python train.py --n_layer=12 --d_model=256 --n_head=4 --n_kv_head=4 --head_dim=64 --d_mlp=2048 --vocab_size=8192 --activation="squared_relu" --norm="rmsnorm" --norm_place="pre" --norm_eps=1e-06 --positions="rope" --rope_base=10000.0 --rope_fraction=1.0 --qk_norm=true --attn_scale=0.17 --bias="none" --tie_embeddings=false --parallel_block=false --extras=["capped logits"] --init="normal" --init_std_qkv=0.0323 --init_std_o=0.0 --init_std_up=0.0323 --init_std_down=0.0 --optimizer="soap_variant" --lr=0.00457 --beta1=0.95 --beta2=0.99 --weight_decay=0.059 --lr_head=0.00756 --warmup_steps=68 --schedule="wsd" --decay_fraction=0.796 --decay_shape="linear" --final_lr_fraction=0.0 --batch_tokens=[65536, 131072] --seq_len=256 --doc_mask=true --train_tokens=460700000 --steps=4802 --dataset="wikipedia_en"
Each number is 500 + 50 x the weight over its row's rms, rounded and kept within 0 to 999. Layers, rows and columns count from 0. Numbers have three digits each. The size before them is the row's rms in percent of the matrix's.

# up: layer 8 MLP up, 2048x256, rms 0.187, rows 1836-1888, columns 0-127
# down: layer 8 MLP down (transposed), 2048x256, rms 0.19, rows 1836-1887, columns 0-127
up1836 102:525551513456522496517500458508492494510592434474489497471479470481435497406500507490436508458453426557487547440625548493495484538411538572532501504624475521526444506492512496464493516435442521433538554550549453511514516497429493418589492576530490502508455428484424578487526462491503515529557444517485472482486478485418565501495402465476586430597496405603473475525500589421534432525464
down1836 102:483493469545476525444517517534587460517580602436503480542519581416481519486486415526456574529460486537458494534564479547484496451496517472571545523471381463520474466573481538429507545501480521555463536497488538485546451416490558482571430471437423456534475585467435460571569493520454543520495520501509565488538530555522584511477446447508461504530533511531442458447404497568537428537495
up1837 099:435474350507553494480453544616509439561474476460496454548473518541433560520555507491424559456542514431477507643514493506544540557464395382423589474558479546611561555540550516377463529544516426499538522393499553549439515548553497562478504449410517523555500423418465475528465542522527477446464579512566491426553543512506419519465513554475519419516435559482479541465466516528487456502518
down1837 095:526589588608527533467492502472505415521464577523541514572432633471514489499504487452517532421618410516532549444513449478458453435486502600427579438499480466589517540516488521501488538482494526542511425500517422552392609480490439452447557439586486472494588556501522570445531493522487475486536442528496560513501490396598433537488514457455472521491471507446527483551388555408513468570471
up1838 091:451420562503507507520462548509540527518501434530520477471573592461492603495571602498478492576515545465524455435550528467507543555531424534544384509584498496456534544494442515500464494586569540528518569423488538506559389554469538524485364383417503514508468564463560426522611477496515484460487432494460470541611513580439457399576602539559480516516586540528575545483542511462466577478486
down1838 092:589552432475523425473495536537538493435388386438534534529453426470512592493501569465442518562430493493492536453483613484497483466480571471554459455515543520514451564605478413444491482445486492448452484521565529489461468517457614502449505435568449422480513492490521597541517562464562487459515492554452482478417430511528426530530504537528481535476568515474508542430400500475518531487479
up1839 098:503426571424421490493559495512482456446531462489530510553518478522590452470526470489478471593474569554433540505517477527564524479509562422474538457618456525487410441519517471478539532558495405443490580489462525578541520496466421553461579495450534514537540505495553562535433389408518484499485499591507472497549482619459618560615479479573542539555492449510518545427519515561385540474510
down1839 094:542550529460430521667524562489531509539474442470538524460478476539460590478458464486544543472491469567468493524418512493590552463506462492471490466526556508448537502489564498485543550506467562508512534487518476498472547459542547487494456485500524461417475434499427568466408578560557496519407544461563531494559470541604457494373574450476523519486585468552516472544537603578537532529544
up1840 100:556489537493367519554485482517510502540553475512455461495496486548513463490606528516516486453430590530546529539520580588534568395508517523554433516567527522526468437473581483561456448486450658520579530508540494530601467550445520491512521357466504478503377427533503467432531477495438558500518495468456538420404455514455443429511478443535480451487438562509599535483556438404454448543518
down1840 099:441532633393547586576565453576546516359562498422490411458589541511505459519566508473535542517491527567508481453451512556526488478544468424480499460511526458504525489477492490436577428542450465511436513470476518502473548508475417490522485490510542443543541436525487559357443521530554575445394571579486547506554501425443483462550534559479520521476457449505481420505555423441489526566490
up1841 100:436551479441465587504493580518556514424493518550394484474574400487506452455458471560522550517471517503537483586504537421452513537523513573493498476550415542533518473610451557493457441394540520570488457487446454445527423414566497571482540515476444564481417525422477483449484452538583492517453437543465381458530478609530481475560421524585496478568563527454488471546477555519471497491443
down1841 102:559450554455484499423443491436533437525577347477534492480554458368408480530480526573494512486616458433558523451440479470405402549414498423552479432456549563567476437475488458519464515429573584444456521506555512474526538591490393486524522490547455525473496489456402500446487470517591557468482561484479518431500512494544491493482506465475561428479587543581485526421545519404408453566525
up1842 096:519420478503467412532441471570553458529476493607534406457550553521604432422611491500422442505577568503540480455534509626443449433514446592472463532441512472404536482464522585452507461494500424569502557483450500479476417493504458504555579518503428451500360527545504536464490467441446475532536558578495449601503528509510404445456498510464418460528472423530486436440495473493457497501414
down1842 105:436436487462543594521503492533495495394463474567498440556478532497472537478426574450587463444445381512522502567396435432452502471582514487506448462480476489555533569484497549487450502493526474430575443475545514434428566528504573599507492441492425534511557492539501552563499543567489544483573518488548464501505545515461540602533425559521518458434439574457483516575542457498473524411519
up1843 108:510556458485396497592486457479547519477638494510529545414526465557524537471544453479495520494439596585488578483532491613560459524536550449484571431521414517411526456504511438454510475557520549471480504504455494593491545464417462540464615552496373432517588503508496470526431486572515501455521426430481496424513509538461510504474508517527542503417492545585578476616394541520450591545458
down1843 106:442525478505577524500461460556547448433526453492480579531510515580535493529395437525531487570523554443541426461561443519467487573487516510418525492516457464472594547531507540469588470532449551442428518478519445698389573550516502493461547520538448448459492467546439512592487531606502538579567484530507584503436549485416544483515481562500420512544434493485590524515499474562589527554463
up1844 101:446451496498483498467542476628431507510462476418517530544570471467542506530402492394556479452503432474539498538560456542496525523518518501444609583530503500479455463412484481478571567531494484527516542430527519571541601489490452372508519449568554439445500513467453512514463447477413533534550461495476507498514400501507510475548542539486571554501447498479554512523525563517467415637463
down1844 102:501477571498423494494629425556528488523397387518443505486447549517534520514461618456585543439445554512469567496435521560545443598520529534489445646467489476503537480588500504457471542434469478472449576526467453526525467524568523515541405488509478507526561494492525489520476494517508525506423542552475522545502446462506607531539417487582540512601501464456515545481502468421545412519512
up1845 105:570517542545487450501482537595540463483510577626486458555509465549505402462545496448458483508369516480496453435483530499505478479486441460454499523532515565477470443578416402554476477580522501496522488540481486499527516515559465490434494590507460470523417432587466564563463494527479526474616468537537548490520444534457476531381552500543479406497594474509452526611496556492591525503417
down1845 101:409530523469502468604499426467579475560591512490503539571527484451496459505421397523441499526587496447459423548515571465496439551425384573508565462495468462498469578509448480467573545457484433513480457485461451467497460384492486536539489484535554497454446532561563485466549485489442553441539489541518516497478493591540531519536598459566526531480618473512499574406450581511445471489472
up1846 106:541501489524430476488471482507561496514470523483509475491447494560474621464507513443503466543452473551490407453474506499573528442416548550512504503578418485442527510386526493494622463516542519492448482489483532538501487504503557459571591574597548462437559531439464463518460576569482496482510418393459490469535564496533438499480490573447461450463510536495535408435550560432512469449509
down1846 096:494461400455503543464476496492582500523482544482527529450490468481510512467413461559565515510606449450493537551506438452556464533498546460484457530441412504491580473539543509542505508481561516471483514559468460515433538570523482419463416459460511448374520490597539516489551487506490545575462471451465532431472468500510442442485567447528503526512503603466498628450510544438536500502675
up1847 094:501520453508482538539480529483515459530509506492521473473453433541528424508582516493496467513525483541505507538563508516542590539521459461438535593480432537502543450510557571448468499476496502513549416512559546532550517495518421439489555511507485484493436501643443482505508507476631495514486477557394479553435522444494527621469498519457488412512565427557387478564506539436561508499398
down1847 093:467466488440566490417525416408408578494514444516498492484565423441497480565479553506491512602496428587491476501465560420505444458576534549546523511556480486519532520470491470495534545433433571334477583552509497399585503506560507478409529506473444516440479472480479567567481525485505476485456458412502517596464504549607491478496513585440503387499534440607495570511486389535461508484445
up1848 099:558457576482452454508381473563505495488463515599498489475534572522463542508467370549540534459524538579482471499463416489480460476627458539513559440604482525503519462457494379525499465409371519503592463445550534456428453529502474448495547463625517473446575485435461529514467495463528491493466515482517555525450497568478530496388363558515520569422468490499513463538520436433465469502502
down1848 101:487506482501577638513512507571537515435552535506518454463456452558521498523503532511502534524500502577511468461509475563628543434463566513482528543506456485423485448536538466478499593608559522542478509422478526550503441560496459542484496441552489508472451505540397454531413483489451488545550457496551605505395387480536518498639477490472555555438526531484528380457500466571465497462498
up1849 108:508505583436464516495468579537535565467480581428513459506503448481407539425536557517555478461428487481482480559527499606529460510490501520538502470517438498436421487584579515456460471413546458444485525484469446535583442467513481481508459444551494498531506588516412462593629514425394528387433486583502480472457439461609482546476433544502492514495508535530511421566452537539589402536520
down1849 104:454434472478425528508531444491474445438537485448471609536499496464464483459473587462469447435389524458497551420456546575456410498508539512495558544567489480550454432470453586526493529457461494439504502429549380533498476474551484561600474436597551484415466505494536460543569491591481533541458512511559581542458502505560441552539452402571425630419505492579505543499497535512472485506507
up1850 098:491558473617525559482509528523517511481513509507453513503549528582511475438522506525558532450526530480448539556534511543499525601523499493522494551438449419451471490573530553597559577527478561514509539443491564513469434514542629534531593524464564496477472556414403522486515407471513475525504547508566525451480473541511451482603434503526553452521427556456513556539514483597449464590417
down1850 102:541461466479612520502487471446511493489511553546487538498468444501495373557557538565445588454552538393537487545483482449507425520491514550488535607443537510538480514517555528536593578513452558478487402515441538538472546490498528558439569531517622541524551486468463461499459524523491507503526540498508499432486553490583497544435584379547510470511477460515472464437392522426499466459514
up1851 101:496488548502611507462476496531507503603553503480535479612458421470458438416552551493450520449481492537501528454460593519556612467461518471418525594536559564449414504523535477575538476518451565492470535523496578525534413536465580504476461621529465491562515574431483484548565520484505465472495593429481495544524515517490409562597531481549454453481571485512510475447515502446469605514483
down1851 106:579488527531502527549563525506465487541555433552454414452477485397494532433459436491395480557540512571568604485501475457479509449507486431558510576482507502468614574509534503507466505421402473410567469537537537500507463482495552521542395408472511421488519453439572503520503531596517460430430487535479524538435434545458484440568427463480498438534587541443472500474509535518524508565500
up1852 104:505437454473413541513526548501502411388478549505463513541465495442517459419438553538517498552534502425546544581465473534489505505403541509468525533511486500603421501516604553528454459555530521447522504564527477558536503547463462429472562548469530500563561542492462448483437640424411510555417486540459415424457513509432482527428427551540544497593409458552524478504537502502563559384503
down1852 102:522469551508526449473520519505430501491467462563461520493476566610442470477499412496528483539558512502515527448444488471408486486537537537373481433516535523476483456527526515479602547600492491450465469467470525545436405540499564555490517514490578530569509423550519524519489555468527434490567469549500509457565520586524591496497471398518376504507484528465470531506606510439335515528463
up1853 106:496560477542442378585488454558535410504446419509473523525518457505498514470547493545509433591494528496559425545439545488528492523573452508485500531511460524457533467441476572512495519604443469493475588459497522528465541473496497515551493500512489518524565527395485413406500431499495550568595469511483449468582617694496534507485467545596461439489529399479356495470508511584498521574439
down1853 102:453567551588539410467543433603477603488452566457511548490567487456490469565458446525524420475543539504556500505482500465486491483464389537449470471509465550514462476483498534481632503408512558552461528531368586572488510495497471494603485523499478449571489527481536567430535468504436482504511509538427494462501470532545470468477524442561536450557511533455537438506492465477495502492515
up1854 101:544445513526565518481458520543484511596477518454483372473466437513484511481594468547632553628440542514447457411509398456497553458446434422499618568527491513517496479511481509509595510433427553668534551519455473491390487486486522492447525449483541443507514578458507455589464585487541476444477456453525508540607517439522431493478551436468578487459480515454469438526448460545402526390478
down1854 100:556453573481520445552547521487478461536473490526468469636464543533421371544592538501592475550483432518504479588443561583456542490544575542553511543557515550442516515442662475504552499491464561561441545535580531507472508475537529465564491504513539459560404533562514515509532499497517570481402560437477535458439555482438509474536547487528564481525457493516474474450501498517472493478622
up1855 110:586488529511453517579501620493470416476463492470566382540463454486522495506469564583561533527522580559479495519569588568469471494587502380453560488463517551472505498604517416560550437481505450530461603488518496458478545568500561512463510490558417468551562614543400549487511490481475574425566460464442464494486443435537536435533474517447558582524445481506519481554445434441607527472456
down1855 098:512526530399480493511358482597480508495474528440566465532512554512470502478474539495504458563456523458506437466461592497467444491509511525548612530535438505449505486490476497519438485570515463478481521494481493487514605468453523483457483451494526515485479393475485479443467543470456538483460398417421518590466416481606509436460501523484599536529487479513466455549491570403509484533502
up1856 093:541505537477559461547529409516494561372433479434489543469507516514474530430512442506421434518482536534554537494504465348502502519480447579502480447482538478532488498410484567513479495481500425496561466379492536520597532449576488508553414609473490458509595415458423517434445479519473527527557512502537444467491448522399506510416466473504511538456562488467471606502458503441497519514469
down1856 095:560425514494480476387504536475538446433498431480506499491442511511517569535468462582526579503494467565490465479438526451475475481519473475498527456527541426583590469494496589496520456497521407470487473456546527439431477454449523502548476503585523543532619549492538531459553453493550515499479489525512537455456535451571562533407513461584507507479519517518475477376483542446567435421482
up1857 104:524532505527421496472540483535569546568505478527519396490478491538494518441558395472509475413421435517556520510615523453568518502532490401531638511425452583407477559535469363515534469499525436511530467549488534544480447529517424528444539391494464542494503492452508588494489489556493496548491527444465424458504474469500500552521445466447564568505521566499537589451560517420476622532521
down1857 103:473531448491455498506514506478533567386490444495588477484550467556466513503422494448495367434501592536546482592546473434545430391430463487512521523500599478511428478524470552443551585523545520494525567448569564467500506454588592540474492492494521502474589499563382500429487465596529416503463520434479461582422548468478517510383515527499534518429469487476434552442496573553518535605519
up1858 106:493535491576431492500480502489429474596547460512505473574473483511471581455528525442469468416488511632522555536468504509550449585445533506447463548525513476399430493505445521490516489556415534529507504437405509493585466532532481491488577520586498517513541449596391450505511576509557536502455380409503567532470515451464368594512542488502467471491420508536532544529602510568423534421483
down1858 105:464512470485361531455489491571448465510526545488477510575618459555521493499455537456448504509484486516472489509447500523587557462475502444480473538506431550472596447427427540441473533475502446509470562464523450513465491508550398423490572575478495458589499489485508452425522616579585588563446479432510516455480481507464503576490519630540455486618548538538496459516496485482480456561491
up1859 106:383461408485586548506533548452484478492457560462453460480498463445479553487493526473526545518473562511551531452544539550447502402489513466573531511488495425564405563580453424445467480510496481507431571595475499507452527590468584458449381564491491529500464507459487433430528443453477533527610517343522538414481437489479434505505557459604515453519495489461451475519438551499533530382597
down1859 104:468514546498532410576520564537481596529431486467557471448492459478526520523460519528511519437497527489535532540438437564404489454571496492600491463514567443533522510552396387530480483436574472474498501529471528533540509549488533472481447449526430505473545513440445407483496554588508543554584526457534487511489416544458568426440522526603531402519519481529483447509417496405445557533502
up1860 102:580470554595549603563463483535525463540492481507419536507544454472463558448426513566519465523458494495543405557554528571462465589488561626483569635421637553537530435601606491497506456491602518659427609533365470490524514498514548466540489522488524539587492525510464511416546448496453474474434525471526486534468513510487510479576479594429485469571467538490520545455478437548510544521468
down1860 096:537538430476486529526514554548533461531446498509530443504495468521524494505614530552538493482518557566514507509517453538450482479545481525542481526503442530442551494481448429372478570438573384528508482544542458361471439510500459427507552506480501463415553454456374572463523449500505563542509435468516450607540487456549419468523577470374463503525438463519506503512470526513530474462440
up1861 093:591422477469545536532555593542464475514629463549610558544478417525545478456429498503442476488549545495553514542553488413488589563555489501510486457446417647496515493524424531467506495610505506508497518522450512430569518427571484456470546489499436552415441431517550547480512452501504523409463464536469478648503516544481525547481465501539437498508604562599541449517449472500473564435492
down1861 099:478432514519474396460518574549502468502558487608600493518505454475496510515436479457373572538554447497471430473559582464475544590492520494475530534499495603517417520494540506496633552497492493451525464468517508494462441419595515445467561393451507526468435437527566562465463538528563638551465498505483527474524467490488596511536609451404567441539515557511456610486558555495455460460469
up1862 089:553479553566482472576547439538478565597459441519491460537511543547528437569592562603483480499413446464470463464534509524516429459512483580500441595539472604527583436505514506438496542543473495529467423588470557583474448457512504539445477528523486499512471591503489463548580519471534455488526484478508519486417497531574424428492443463400590552503458549446512452480559611433580490472447
down1862 088:435502449399541522532513472468471563462472506594456579490488503498496503513518491450400486507594515587520443581478538461491452523460579502647551465500482418499482582473458414485516456539465514497522506416510496429518496577452423503529489463413517529466527496525703499493465513508430579493578534458462501421564505506529529557486506561509436514550468515464470575594462443552577507499480
up1863 105:467426391475583549467487487508534548482536431423508562449451489501434470542515527489461498518424555454493478511506554458521480519412509467467537605510490598482480492476472530488365506525481491482507475461521536535602412464551461492474449568493462471474496497503492439517561534490538534529564553503440418491463469542495492520544528544474405527501456481538487508471526480574536515489447
down1863 105:479565483555476573441433437525518448442517434482572453494514498493542502527410525411510536503443547463576498469523478416453480574455507486479540515467483425434476450491512532522596508477556408396585531464585457567543531503465523458370472572513451560565393443552523428474506540492607500535488519428598558489441419418546533412395540557502545529468568442517439499524489575521409457571547
up1864 107:531548481492470505460425476544599460522493460517555524492505603506531538602543598603512453659498523401443399485467472535551559512406502576512522377418572446523527521485410508549458492545445487503476588568461443520546507563483415496506497479457519496547389515539464463608488482479479489466495453527543516469518492572505433503479421503457512484521514431560564526544440441443453536494423
down1864 102:474456512567492498468513507467462441410512487477490493505501528433489425453505440523500499533540437502604372603502564533471509508508545420430475514417520506568516501554506410430543445556417535492481422563441557538430500576566525465476491496490429449475487488482622520542523533441489509493526452563462483468466542493530553377578497439567485490557462433461494460528483492565411431477589
up1865 088:485480533539445561511444497534484585449476524489510501552427500540592525472479556477542449439455437424516461451503596500413567468543582569465406450464393580511479397508562482470561499444495458497537411437560481469551504459478526449513521502464427595457490492498503579540508448495489544398562467487496489487456543505496446551518580501557493412513554516536583498516413439582502546477490
down1865 102:450395511446532450496451442640440519464560605492557455628510521476519496437386548463567520540465474420471498485466506407537502445549484503413477490427573572459570471534443458423493453423535504478574474527539559543582504523479497555542558538520461468520444552564512532509431556499574483479443563412479498519487449516548504503449601459566506527537478530528513524411497453541503526591502
up1866 109:486489506476544466455461537527490565504477417483507465475493431480512482383495467517504464567428485491449495508499538516519413576560453375489479464548515493417455515545489499559477489515505514417450514506486514513453530427640470486469473468465521550462452494600511453502530468490348549621527531542558469560564413532492523488491553493482477464587458599435495506432539473557509479535488
down1866 110:499439401525541500450497544528569461459474494521510549523542553470465540395453488548464466574484499500453466528414482527484482511449519441520578483442420434488447509531406531513472504442554508502462499391411406497537488529491525601439505585486545545486554530491533517479446428525507533540550495557473469453421495399523541540469489527489577472539568543553528470539489514536531564567481
up1867 100:563554525543475518537572522546585440471438536522463485555486481471535516473490558458434503556475482524452485579549473409515508425493550453480540512470459535546520515604542537470424481514511447604475501474484459667501506497408628581480464507432438513472496555492490497504536527469496525543493568495477483479512461544483450500480439579532544496592488468421593425500540455508506493470470
down1867 100:560471485634572503596506498487543480588535513489637520472467576518491528509529489475553480567404523529491547484517452487530541468478442530490417600504434519482565505483515525539516513431516578589549520452506476542553496509493495474559500457513485438559519511603574501465516417594428502472563424504486473541544516513594539449493453520472536435484483533398496519457553468433495518521538
up1868 087:466444477499603523481430438478502503510441527592404480491579541468494461381516512464483477522607544546613498496605536435609470508532577499469568440491504505561445522492394481433577448550549494474484478565523546529577522523480348561570504439511536536494538462495472524513480571514459485577390459465493533515532559493525587591580524528462545576523475544537461410453478527498487545517476
down1868 088:504466531445543439510449492510496549499467477492441494424550453485559506519516564543464580438542517475418576497534447577544515506437524448562504485430523410552472451534445568512497431505452513472421508517590474417375456497593511464545573543525500565452479467509510489486460614453455506489515478453481547596453537530537478554526468534379513467401522520620526514481529576427460412432449
up1869 102:526469521456449534447403486523552460493477509555535357478408501577455554454500508467504530460581492538440609480394549515596615388492472408457538403477558557524484511587530525468486492467449458451544389565551500621463489488506560512552484520488577440553495546496597437492512509461465475521413533576471550519552547541448539604554515542537546426486462449471546482463487505532448568451560
down1869 102:509379483522525554574485504487429554472458509630561420452514433511514533442446490438516526491444522426539495424531481469451501489473481520434497533440524535528509530473535550479443512459511509496531517412426481494564490444531452539446450557428399503660457494517553482526555481520554479440470559579511448423501523528471607579479501640422479505395450491388547515598386489478508426555514
up1870 112:510398423542337503535443575445456587491513467479439488504520393497483509489505460432469513515595446521524436479510512465470497550503422504549484528429524458528468523469580654483532458470462557551562483505444495495457539532461407521442531480611584470575413498482405468547558484556508547472475454558586551372483506482444589442456444471496540538511531587442574497502517462441461496564502
down1870 111:418450560591531473572492541393438485500550495442451502532508444539477495511595513432456584438599578548474487510570481486429467490519472578506538517522560495512518586479481480528410523397546617495449428466481543478290478423420532512443498446472479535553464493452509514576494509541545477411490503545622446489485436544526406483497558492452509467438458535469453451494478532477503449473556
up1871 111:430361511460487527422557574423544561491476501519560432467496443495468512499533531543511590491470480493538569487540505485617504479484477553471508520481470486486561469556567506483452461533384565575508428516479379469424562511458419497539501479452511517524466497497550438528510491489519551376580463559501508410542537442480446522425444559534549530458533439503466500455423374482450511487472
down1871 106:437455401474490542543620491502420548430534595493470464525519564521519402518436553524448556518462430438588508426510589520544482527460611510468618411513452558573581526495514519563494557488470420545510419586556512476464470537483478481483463568445372506422459487563526452479498450415549518484461435553495408450524496430475471495470465511506472532436493513529440525546436503545435504463533
up1872 093:539516578533532499554568484618546572489489523451465544536495543447623545464547507615478430565458551560570469520482513564472471578493526526511548505444512492542507414558569548527472525497539566483492557562433524546525527428523500456406476541501560423543456511508474456547474454508402477467525490500416557488498515513474598443525472431541481491532565636505535470516574458516422429571562
down1872 097:480464418345541538568488541515448490567522472568518480423433489533459444525524468503601498567468387508463435544448533512519503495499444460413518547455487547484493460497492457448502441494512492517471492460537455454462460528540475523585548504456510460375484522540407448418361637541452587546519540387570513546502468498444498507528600493395492498459476540558609475477457542496545520538469
up1873 101:504579466495338430499517410528525516505472482579470455550461456492437523483491544522624529559489434578539481461500539468542472516527429474528457546470536500499421441511519549469519458421430457506438582470500522521532481455532580484555386500438523563575388518424494502491490463367543579529519537535533551556590516518514419529561501560516486471503518435500518524474471531501512571519430
down1873 101:477426456463524520449549460492482445518471496391450445487537491518456485507492507535471383497501474551442478490462438426625573465506418390541595515446441429599509456523551511513506499486555433417547605477414595490493480487468592506447504535488515589546545536638479506401451508553383468553527529509444431491480484428511422520477410459443397533580471393421453658501453517455556471515520
up1874 096:495517544567418578529467489553463630414420497437511521470494549502534407527517543480568497511542506594503490432517478542514478565451513593425530551472496530462613471433469496583541404549484603522529448487521532450481397443492525612514515559620452560623509505459481477456549481514502454454583520457555532516591425476447505582539482483480550557532551479562438406532429630432434510516556
down1874 092:522512503500565479598498517552539553537553529530475455591538553416527483447400421462593553467550412340522532444499499555515575482432562476458405515425505459482519439427453458521439536538561536393599547549470482489568574564503464500530439496510550492461509493491372497510510475486554544497579429419472542507536511541527618468427476394380492548452522525467567435420515569509470498438514
up1875 109:457406537499505559464456560483523546472563445444475467614581510486505561493491525469539506490495498483563490496552549399485608532457601427412604478557546658521479484541532505523581435472564524515458461476536441506496470556482578553441516546577422449526514498431507476465511491508446510502490528498548484485535589441548538580501475584527592527384447582560445416445436483554554577395483
down1875 099:495492528538422458498562471452554537544513482469502478590551535466572487399535503500493447487546558516497585495544493491443570491542549448508470548379544476390384456452468555447511627500520444480506459443571470509323554516512534560545557418451409591416508545528377446406562476454561442574480582483561525455491549402520484478570469490489511494392505535487509450521446486470471486507532
up1876 099:452513551443561431477486482554562448415482504481554514518454527504465460456504459491487544535557460517419458516560525522570472458521452502503530546448445500532544517476557481553523544529444452521528542464539564395510550546579530492503508447585497327543497480502427555462480581503430481461528503488534555504577437517422527506434536681507408500463540558524542619431578525540505451440468
down1876 094:462515535479522533460520537606538534518489568579600470491417440512480445512467530575474450489464555509589483489397487484587432511470491524539422532581405460532526471512512505538452445534582578385604439506546449512572541551542508534534450519522443395479484540570471453408493496493498490483579476469448495476496586566519519394484554504446471576511393554604456526538561486550483423466504
up1877 100:474439535496448491452555523471501465566534424423444513411453500548428462480495527538489572482596506534419499468507530567539464499458541416572523486504469452500414536520447535481415502517485445420467493530501495590543526539556514466545470470551546499496579480546546580544519535492517518560471464480470539445546431471505468477507482561548523533445479557507541529552460553482473546483578
down1877 099:492487518525556543416570496450571514556594533499513520541400506519466416433537510570492476447525489524490615466531529470472518610467523534507443564435483489484496513544552531513517510447434472514604444520555523534533486561437593542467557493537491523476415464590523436532470480457469417518511423493447515449513374424434526606536516463503435492483551567467507429538458573484530513447539
up1878 092:453528455526489480507588524519513464475405407523529504396431529468594468481453453436545570585482505567502586487523525517457524551459496505488531544529421567488400526449484472511464466477522494418503485519438563467441482465527551502558606489475510489450501519502468467556495557473584411549546542530544553524583482372542485567493502477520574469502476558444534611520435549580498397423563
down1878 093:501555382449518434527578499467587465530439593480573563470501451472557482473428457487487533544596380460459634507448566530495482484461531502480477565522493452507603524438417436560614496407531450601532547520454510513439529522451564593552514458488515533517538453464425524589613562572508509377509543547592491453511572493528400447557590485469497496529518584492473615497476527536553519450519
up1879 101:510447475554476549481538530505451498468487437506483494511492495495509440546552351411481479590447493642489536543469538520533529449524494476510467518535427511484503420543537503544563481503429517601529403570527433514462483413465471584481531505595601555497549479437622478510553488527406539484519519534542494570579537585491463481538450517495458506522429509470445471692585469465463550556580
down1879 104:528539458505449542432503577475389428576561461552462491476493510447391602554503437502556525531566458513546593529521514484473608513634547510528509466505487472459474457567558458508507467454432523510447509495537397496460430368515532485367545416528448414473550514576579555515522511399504481470570471543521488548561486544518522494515449603532529451435395469467448529517570474523485435477441
up1880 096:496572566526470499527497367471503473464455461473491559412442542585436490495491500514537525524434499561488493546484503460509493521511407507561545508450517523472517531543522501429470544473581596468483383577509466492521469480510420521516494587494487550504480516500463473424493616533470595471495523534554466370518431505463472534581514553542452485533461408375431507434628496419406502446492
down1880 099:548513486504546451457502447526489598478485418589484565400435591479507533538413492456540528602544581539467484419511444469415445528526520588602471539437485455505500453520468492527457575540553494517519495339512532470523569458510475407521503463555426543513605580469540534476470486473505452409516417478576450494483574544445527598487411546480485550498520470457491576542434470401541453501575
up1881 088:415471540513461522570594542526566529481481502493440513471517451582484480508557441574582475523464488476488490493567548430487480499567531475365538529587537511600526497477523570507546431609524578365517540517450476489478560544458482520528559500511491479522522418476591610515574609399540521581612500527485564493486406570480486524549445517405577440502458455528562482501533473458483516551610
down1881 080:594435552499562468456443521484445492473511540473451478573468571496543558597464521516443542420453518519530550520477470559502468549534474503557499537492537438496471443536599443492474563468465432591463490494514492519438525434603508519444503487549453496461463522574602450459520422594540488452424553470444477414454574531785522464503460498415366535470511452484406491515491550479488514455460
up1882 092:473529516452499512480600478510504488530446550511515484510481599525531568570506462511541547595440498503514454433534525552503505483401411574470563577477489441507529568577524515485473517446466442464556531505451618422549489455485456489446524501647437508419552515488515455507452601474509555520458514564462437553441501499499456528467457597420601568465556502444511465431468484457484484563409
down1882 095:534580449447542528548532528502487448550566476477482449510447432555428444583507532500510558513406564455543572533489474427482497437405486453437466393512455590411496483463481502488532421453522353547491507443530446468574456508447528406518452491487490482511457435484493504530532529523488491497519497522540458517468411524572408450496499522539421466461487524488481429389557490451526464592502
up1883 097:498453596531506526575504586554533526499418392454547553480543510442481458472523451452536529446511601499435473549510490469525497440552481427474579489539509448497524444534577456511458530425531524578432682464499527520503513477601593513501532558511527524417559484579559491506469469530537445495468549608524385370438427458537520557572478452497469555601533518554498593531442476567454569502479
down1883 100:447446558518557539514349517570489484465493485500446439575506500435446420466535518523442527535590563553506407508434478463508439466433549461502549503423534400582534394532554500512526548506485559524536549487529532564506493442486469513408456532479475452608479399511517396471439506498553580488526456568531449483528482573577515509564479492464557456443514577529592460584531533462440539526451
up1884 103:493438474459444430411479430507578346451490524478498519503400517520525448387549499508506566470513514518506474561517527480491458408427469421507456451509417565491536408586501452509495474515503509501501570494464558469407446427511499479513437501545555450408515473510507547501490496528540569548515503453495537413487577497536526450495581557460511479426468463518524489484540514577514600550502
down1884 102:518547516430494486483619431450506444539548571498551540506565630456489445518430534439479479496572568577469497535411573422442529530519494466461542484581500558495454405556391473511509556535457557530490472457441476528521520415491362446485512545524453466450515530482492441517479518480575531487590492568611500459580464578509488510435411449514458559475402475509424466455591488501571590509459
up1885 095:544495524572565502611472561517477480469435462600451418521406414423479525373493491493448482549588485564521512539577446527471520486520464506507481453489487549476508415399497502492504498581485523615455473516588547492455578475502494486578456465508539473471506505570558590554520446542497536476472491489461494534543414448447529558567492416515472418466512539512462372474545533525540474476555
down1885 099:540582454454529542580533437592455577493454466487455562534451499522511527461454563371551514458428495429510452438516462496564512472515409495462473525508466506520518522499459492569515487476543496495578518515521457400455414458541517409563481555475507436491418543518529539523444447507535547470472557436470472579478508560569530498524454552506471495501407502465535419438453525622494455430498
up1886 095:569494444519496514586456451518623624541504497607438534479470427629467530422545579495415510502457513585540467535528479486534501495626452432527395508514418461530455426443489491498496441495471508539499459499511482596445497547399452481574533477545568573616483454398442479517464390591438578516647479572589472527497555519502430504458481538514479565459526451470561508523531579570528490549429
down1886 096:493543542526445507457507481563577510449525529552521624561441532663556515502453549471572603534403578643555500481422506471561483487495497538471529489484563479508452417505483435505553551445467416476477522556436442438473577495607465419496500498462464524553534620571576545547458413506505421532480468477540505531560516483509466510577443551450486496478457537487561534462542443492449529508454
up1887 101:489489566509472534494623510510501549510607539437504476438555434544404599522503485503535479439432555466521498485499508363496553440472513391505493505501465410489536506372486537459535482533485447488502456406498478349637538549501542415485518576537516490506410508496495533458511553551598556494518521495463444443527473432466525458454533543495602460463527395530502520499439538549522468476529
down1887 103:516570555494465484454551477524519419487482508578514552484423403477460581456415530532497476481478515577542502515490578514449561482538627466507451482485424443518571478491533414492492535587539482553601481446504605375513561538381477485475409531600513496488546503536540549415608497502513518486476465491515465446477462476433502498517527430456534541427561395558498471510562465481442415407534
up1888 099:496595415552482416548446450507544558511461540500485512461429433423493557515564481542530468465526535485563496549412521513569604478548484536512506469573497515458544465514450416512471578504489421576442423451438601440521491568473514481411562548505545487511428463465499492381523474465503593558540559461483442515447493341464484450527555428513546634522500406479557489502449499488346532468514